{
  "num_hidden_layers": 8,
  "hidden_size": 768,
  "num_attention_heads": 12,
  "num_key_value_heads": 3,
  "head_dim": 64,
  "intermediate_size": 2048,
  "vocab_size": 11794,
  "hidden_act": "squared_reglu",
  "norm": "rmsnorm",
  "norm_place": "pre",
  "norm_eps": 1e-05,
  "positions": "rope",
  "rope_theta": 10000.0,
  "rope_fraction": 0.75,
  "qk_norm": true,
  "attn_scale": 0.165,
  "bias": "all",
  "tie_word_embeddings": true,
  "parallel_block": false,
  "extras": ["local attention windows", "shifted keys", "value embeddings", "hashed n-gram embeddings", "a smear gate", "an embedding shortcut", "capped logits"],
  "init": "uniform",
  "init_std_qkv": 0.0213,
  "init_std_o": 0.0,
  "init_std_up": 0.0213,
  "init_std_down": 0.0,
  "optimizer": "muon_variant",
  "learning_rate": 0.00143,
  "lr_mult_o": 0.664,
  "beta1": 0.93,
  "lr_head": 0.0105,
  "warmup_steps": 125,
  "schedule": "wsd",
  "decay_fraction": 0.743,
  "decay_shape": "linear",
  "final_lr_fraction": 0.0,
  "batch_tokens": [65536, 131072],
  "max_seq_len": 4096,
  "doc_mask": true,
  "train_tokens": 938400000,
  "max_steps": 10346,
  "dataset": "wikipedia_en"
}
Each number is 500 + 25 x the weight over its row's rms, rounded and kept within 0 to 999. Layers, rows and columns count from 0. Numbers have three digits each. The size before them is the row's rms in percent of the matrix's.

# k: layer 5 attention key, 192x768, rms 0.0523, rows 188-191, columns 192-223
# q: layer 5 attention query, 768x768, rms 0.0509, rows 573-575,637-639,701-703,765-767, columns 192-223
# v: layer 5 attention value, 192x768, rms 0.0676, rows 128-158, columns 192-223
# o: layer 5 attention output (transposed), 768x768, rms 0.0389, rows 512-542,576-605,640-669,704-733, columns 192-223
k188 116:483534493509480495538507489526519502486487500550477514472514485478476493495484482511523500526512
q573 105:516501509484514521534511475539473514483517463478490494516533455465504514505480526530517510506558
q637 111:512495506514511486525522508466493476504468508452493521497500504506486537513463518479466484509526
q701 111:522483514509517507531502493504497505507471507518489528562493497533496543523513541497552478481530
q765 106:537477529482546533509528492567457498460468478516495520512521490493485525534517529506520516524552
k189 108:496470486484532511482565471531485494496528536509454545529521549487478492451494503529480496425500
q574 098:537499469471474529517476482471487530537441505497494538526535551550493485522475476503498553491479
q638 102:507506524470498479512476483480481498538509522473487485512465526531461540491536499544430552490523
q702 115:508545529480502463550496479510479516519527479459482491507437515509501526505478487505503487537491
q766 106:517536473451481498504459516485491495528505485507477532540488523543529496517513488493514553510505
k190 107:511518468492504477538516496505457515488434452470498483518531505552499519504507528537496515489526
q575 106:508502498496511472499529516510470450494565554494525515523524485514514518510467502513459507504525
q639 109:479507492475521492529524476512517511493470536523509519497514509497486514485522496501506498513509
q703 117:499485539466530480507495493572489482525538471506480521514535493493476485532492493523510516503529
q767 103:543482489490536510491508538516478449484489541520475498578509449498516507506509511511488508508461
k191 113:529498482444521481542518505500493497492471547472484457511536499570541552503523531460481466532475
v128 088:520477534493487503521463528493506497508514505527522500500481528541502467500512489471523525485525
o512 096:449464482516473528479510483488489491491528484520472485482500510483531522483505535510509535499521
o576 088:471541496490513468477514525522512505508497512529539493478516487497516451505508509491499511498517
o640 098:495515534474498508495455481508490490449502521538474497459508486565486483485514510489471525517488
o704 095:510508493502543495516497499454465500539520518417458528502477529472499498482555479532488534548496
v129 083:516495497516510489494488507513488494477464519495451508496529476516570476507485496520507478523463
o513 103:487512479500490502473502499526511531509477502492505487484533519468470524515473458511545525513490
o577 092:530502531482481508524488528505538479502500512537534466507472468498481527504521518525514467527458
o641 091:513508521484499443489465514549473480510531543501446531521520463517510531506477530488475477506517
o705 098:484482501497486455483496533573477519511513546503522551463498437454488519489504502460508504480490
v130 085:465515477496514521474494504487508538483518509508488461462481500513498535507514423505532482442473
o514 101:506507549535451485491518494498534508467504483506476530510479554549487462481481481527520512487508
o578 092:462493463511490497531508485484507470448513504493520473497508512491495495527501488494499503485483
o642 100:499520467540493514514563476486484486523566455466459490487477484488534483494488525472515510539483
o706 096:468525517487513504501487496558491505511535526548503496504514492479506484464488516481503519520475
v131 097:448543478491509540490477495501519498489489462470516497464481491490514523503482484503506492499479
o515 102:504467505493504513527505479487508494490534523518476528482532439505541463488535507473479477520494
o579 089:539486544479498522564510534505501470524474486519520462458501499509498480516507519489511487500537
o643 091:546524488500513463482515465491496490491471503504482476540507528515460469536460485478487546523484
o707 098:487490524521477507521502497505523534492496488480540502492467482489525484510462449518523537508498
v132 095:503482503472494502517536510512501485492503532518521479491500513500518452546475511509478523534481
o516 104:479494470506480465514477496473502533498480497493471507505492466444477490501519480506529524490492
o580 093:529487535461483526503498540513492528486439514525494488430501505501528507489521483533514454492530
o644 093:474499489480475518517549467479482495469489498497521550471533513479502504524495513545530465486442
o708 096:499504508502440511493495504512530478447449472502507517457508507482473440486482499448499515528498
v133 089:492492502494500477485485499489513499460465546519510514537513491549514474487501498494515533464491
o517 099:491466481481477521480474498511489509536480510466525524497500497574504512508447514527510499479531
o581 094:504443495529539505496485482541488495515491516467469506474467484487493454514485520528491512488517
o645 093:502502493524464508547487497504528482484467455484491511464494550471525463484552465508504520500484
o709 094:516474482493470480483542506472518517485483456516443501488481501523486529488490506515514491502530
v134 101:480533494480503512480478522535467462525513496523521498500481552491522529482521450502487510476491
o518 099:505455518480467470480494499496545524506528487504530477507496462523502464474448486529504492515559
o582 099:514499458497466517488539493517490513536518481513487496478501480532494487502531482489511456502512
o646 096:454508488524482474501487469521481481515490502514524507478502525492492536496561535434520526516539
o710 093:482507477455516464520492484486481494497523504510502495531511482506519510502536497520499489447510
v135 099:482503462522508463477491479505488533501533506497469467516466524510481533465500506480498479555500
o519 102:464469513504454471533503485480504502464479493432507509506520483502462523472522539571459505495509
o583 094:537532512487499482538470494520498525488496537497542516483532518472487488508501495495507502509517
o647 093:513463542551476488490532468488489505473541530497499497520498516495535501477536484481539521552498
o711 095:527518470488515541505528476508522483497533531488497495491515487484543554488478509538512474491481
v136 081:467473517490495536479520484496539518483502486480497512513523508546487506476522523465497500484499
o520 100:513515538507494463486481483521481502472520517489495498501496485498501484521477530524525508482495
o584 096:534480492447543505508463490495512503468498496481465538482486490453491463505472497518468500475457
o648 099:507483514452519461509492479503537474488529532486433503515490525460490531508520493480462497488510
o712 091:495514488537504483529552523519479542489497518519518512538530566560459527473487531472511487543526
v137 093:467482573465518509528485488516492547499480465503471509488471513510478440481509522474488521459499
o521 105:477500494541549499544497545482518515528505531503469494491509514458480507498484465490466525529515
o585 092:497462464506452494464508480525491513510485500518532507465509501493475453504507505476537491499514
o649 096:497484492518474462492493531508489518499515499497501498488511480494496546533487564482492464497498
o713 094:482491527543514480502484502483502488466505539504489501508515506523505500517504459470467506493511
v138 092:447492496479502479518554520453476474515494519536502476532523497504527492505518493473503475501528
o522 104:468486489525436479458476471469487480488473510498493506538468474506496492492500541499538507528491
o586 094:462476494499527513466481531501513461475539498531527528518505513469492496459493490537519476560500
o650 086:490518492486452532503477514485522504544500481507563526526510479511503506516476512517486453525505
o714 099:507504502492521484514500517520483494531451521491478511495503508504521514520510524531473502524504
v139 098:489491514482463499499525500457533525505501493462484489489440517491538489541494504481447488481475
o523 102:533471520500477527496481503510529500444570530512469510491487510477494499511516504472518479493466
o587 101:475499522527549492513486516570516521543533467524476511527473517503485494491484471525511539509517
o651 096:516508495539526528544507520523488457521501503519483519472559471535503524530477522517448444472552
o715 090:554516499522537541488462507502500494511462495496493447501493481507551491539481455505512482509536
v140 097:521498503509475483521529463518466496534548515528524490512511493523496455494541492483485502516497
o524 106:534520513505488506539483465517501464538484433501506525466506509487476488504495523529475527487501
o588 095:468487486477564518512513475465513483494498503501477559500444505467465560484528479534525499521466
o652 095:513503502500441505494488478531492487467519485498515507487495514473455513474506482506507457547501
o716 096:504514507499511547508489533509484490501472458452509522498515469537498538515512469474497498513497
v141 097:492560514494465500507511466527508477516519460501476467497488440531501506500493484469465478513467
o525 109:492498481500437484491501509531453530479526556456524505491528453500491486465517504494468508481531
o589 095:491509517483485486543498503514523443456478535523523488554505527511484487515508531467515481527483
o653 092:501485541538524480512503531499506494472494477527530494517500488419510517541496509446483473529484
o717 099:527487503487486513525519530508508533497525525466535548543533505464480537522530487501452494492477
v142 096:455473494482500493522505497505511456524528456499464501505477491496512490511472540512523488556465
o526 110:503521542474526486465517489488470534533494503483517493510473493507537525463510478494506502506480
o590 098:468478510506508529464539430456574503524481498500506478566469541494537524484529510511532462554536
o654 090:500490482525470518522557495498463460498502508515522481497497510535506505515445478508510504474516
o718 092:503514486493501481472485506486456521469511502575488495495481516508469481533490510494502529520476
v143 097:499527508549497492480492526510430492487539473491536527512540494473510460477471487487514531545500
o527 107:501537496491514476457522488519501470482517501478488511523536513486512543516531485497500528509502
o591 096:492519514505439481496447491515482485518533469477501485466487482514503473444507474502537523478501
o655 095:498506505549516512494454474514512524495456494497507464485522503489487473459486486502519494469513
o719 093:499507511509498532495543516432517525466513530532455485513473497489486470532457469442470528523465
v144 105:486469520531488474501512504462538468486502507491521450516521460513491505498508506468464504511491
o528 104:495496539512514491440482470553504513481462492468487494493474459518510512468504480472521491458490
o592 093:455534525518469475487510488501463506488522491523499483516489519474477488493531475535503485508493
o656 090:518518528541535528506486514502494529464476500503479540518531477482467490519505542484532469575541
o720 097:527492510524491501483504517528514502483465494531486502566502488478494489499497492508467495519517
v145 100:479508500478504520523487486520492489512486531500482462485525491459493510449472530501495539484532
o529 103:532464503497502573499481497516485472488498499513526514505525483518537441505530442505467523516509
o593 095:499495542513470524478455515552503510471544504496515520463428520480505476509522512454499452485525
o657 093:465495517467492498542507500518491472483478494450538497503510490473491494497483496461505548544515
o721 097:466542511448489477478484504495490490506503494441520506480551518469514479473462515514485482492530
v146 093:488504498549507542511500480498507495538511540509446534448484492527494497483502504495516498511520
o530 103:521490551515498542468489514513524502527493496521501553539510465499504520521494496520485496516524
o594 101:474493501493487498486527533436471505486491479497482487496510500489473520495490514455515492544499
o658 092:527530534513469472523504517474481471485501506441504524476497509507491472484521513499521501510504
o722 092:499461491539499511505547464536459464487494512539413517532494470476528523489512501493502513536463
v147 095:514520483507461508497470468493495463500484501516499500477552531462505520511512493488479506494562
o531 103:501524472548447492505509498508523503497500533483556528495487487531490522489496501520489483522503
o595 095:479498501488531527503505533490521499509524511500452550533474529492536518478537457444534453497508
o659 094:483526536485517486554467512486487501521483470488492508482518488552488498481531500441445530526481
o723 097:500544501465530515501508462476537483515487485486537466452519513451493544525488498494516516483510
v148 095:497498507502530527524494511474477478485520487516516468463492486563410526472551488445484488486462
o532 101:461502511468485496525509449515493466488480505473458494503481492500547484500499512497532483491517
o596 098:515492515560515474461492535474546526491500487518529449498434488492473496513511508500506509496498
o660 090:514464506504475492481499525473530491442520505507479481498515503485516493489512502498535482473474
o724 096:513498513497493512502511477543478471528525494512531466519512486524509499504512486541529521494496
v149 087:529526512549535469473471503505496445471528522506489427472500519500480543541496479516475487503499
o533 104:483499478558462466513525538503509470469525474513498430513498538519571469455506521515526458485478
o597 092:486497496465507538449486481479527477518488492509525519500535505454487565492482493480413514552489
o661 099:487504467442475536479498471478545514479510527528489525497519525526511518467504505516482517472523
o725 093:494487504500485485502535488478540480481505524508494459497516509511520457503533492494528505497516
v150 088:497490495513464510504503518480506469500458502451480452575534488553501504565527510488518516508473
o534 098:504479559512537442479508554491522519499478494491514473518482522522457453456492558499480504490497
o598 091:511495516466531570523522500510472538508473488521461487491490483486499500540491518481561512508496
o662 092:480482489494498510498518547534519513519468465541479475534475492487450506514509496507559538475510
o726 092:518496500519465493485458509522445486475481480525515513492496551466511543502477533509489508504455
v151 090:561541484516465507490454492509491452472499507493499555518499501517487448522519463471497530528515
o535 102:503499486527472500487496481529527516493515476520585473487490494493502507474495476506521524469483
o599 095:449489522587512472487494474495497537488490493508462454495527494516548444463516523543497516538503
o663 097:541496503561504499503466497462466486486531494486490562470540490515524471490471506505490519539524
o727 095:477516482509500553517502531459521450498480496525496484499545499559521478540497477498501501518497
v152 091:466494508535522503482472499494497455447499485510461447510519479491490513511514472522497490524503
o536 100:469517549541487505500533514532476495545474470503484538510499469519493546504534500509484555474510
o600 095:502507480504514491524525492482515493537532481520481517518504513477536484494530538516507511513524
o664 097:494512488511520572491472499515491543534521475540506496486467498516502510466535504504497530465507
o728 092:495514522519479527492469492526504530495530495485494508473534526525517529508502547520532477469512
v153 097:515515538507516514494486504485525501521492494501492529476493492489492543495484457536472477503504
o537 108:499469486488508464497525543503488513513487484489529508524518483486493498541478511505515459495505
o601 089:478510501497486502488539519487502495534502496472470475541511492520505481509472493516533518466452
o665 086:540483471457503509490489516516485456503477468514494529530519458478514504502515535480489509531511
o729 101:499482498501469486486495543514514487516503423495460494491540508534504460500483503458513500511509
v154 098:486520535500504491516515500459503494528528491565507489533495533510503466544493490503480473500502
o538 106:487470505473508566503489453498500488501512529505530521518515510478493543551523498509509475534502
o602 094:491518521496503526513520506516471547519497514490500463460476497524537500492484514455515517493521
o666 089:515501497493480459467508467501461445493551513489492434479473496493519510505510529505492534506551
o730 100:493493491450499498462496523491507466496514466483478500520483448465468458566513476492472543518494
v155 103:482435532512502473551497510500532521500486486511481534478500526529495455497490500530503481527533
o539 105:535498470521551486479549506491501479511527489469492463505500518491477523504466502489541513488526
o603 095:472490507516517499518508455482478527481508531498454505483487499474477518534476510510487512469505
o667 096:505523487497495466500511465485486514463455492537517514528484475533516543513494485483491471514478
o731 095:453480553475510525501458491508519489479521506482506472505528524509498478501496442483509554540571
v156 086:478502494493518518477489521507496485510447524489501455528465490522487500464509502516500511517512
o540 108:490500501524493501525514476503501502507517483531496516543464526480493466506498479492482505476532
o604 097:458573520474466455504524507515557494519480534427487513494467448506485553481515472448498500505482
o668 103:485480495534512469510478465536503534487533511478538550540556510443466512509461468442514494533512
o732 100:524486492500529568499466493514503455521521493530498472544453523499492521500461497530490470494516
v157 097:503465523484475537508503487510509495478451493541474509512536537535510519535552514499500463511501
o541 104:510476519490529542471483492517496503499480476435524510490501495485427517523537508524560497506488
o605 099:506514482527514522474483450499485518462535526495480484471533514523482518494452514535515507484515
o669 090:498478459532475503513439472512490489471499523561452531503524482504544516502485515518502531495486
o733 094:508483488519502512501521511480508474460482530538486502506502531487512499500541516499512453524496
v158 091:497502523446484493494508509526500481491475463513465514522504465527468550515494434537500499509446
o542 101:515504481528542490482486462478502482525511533535498479461501535509494451509523493480495480494518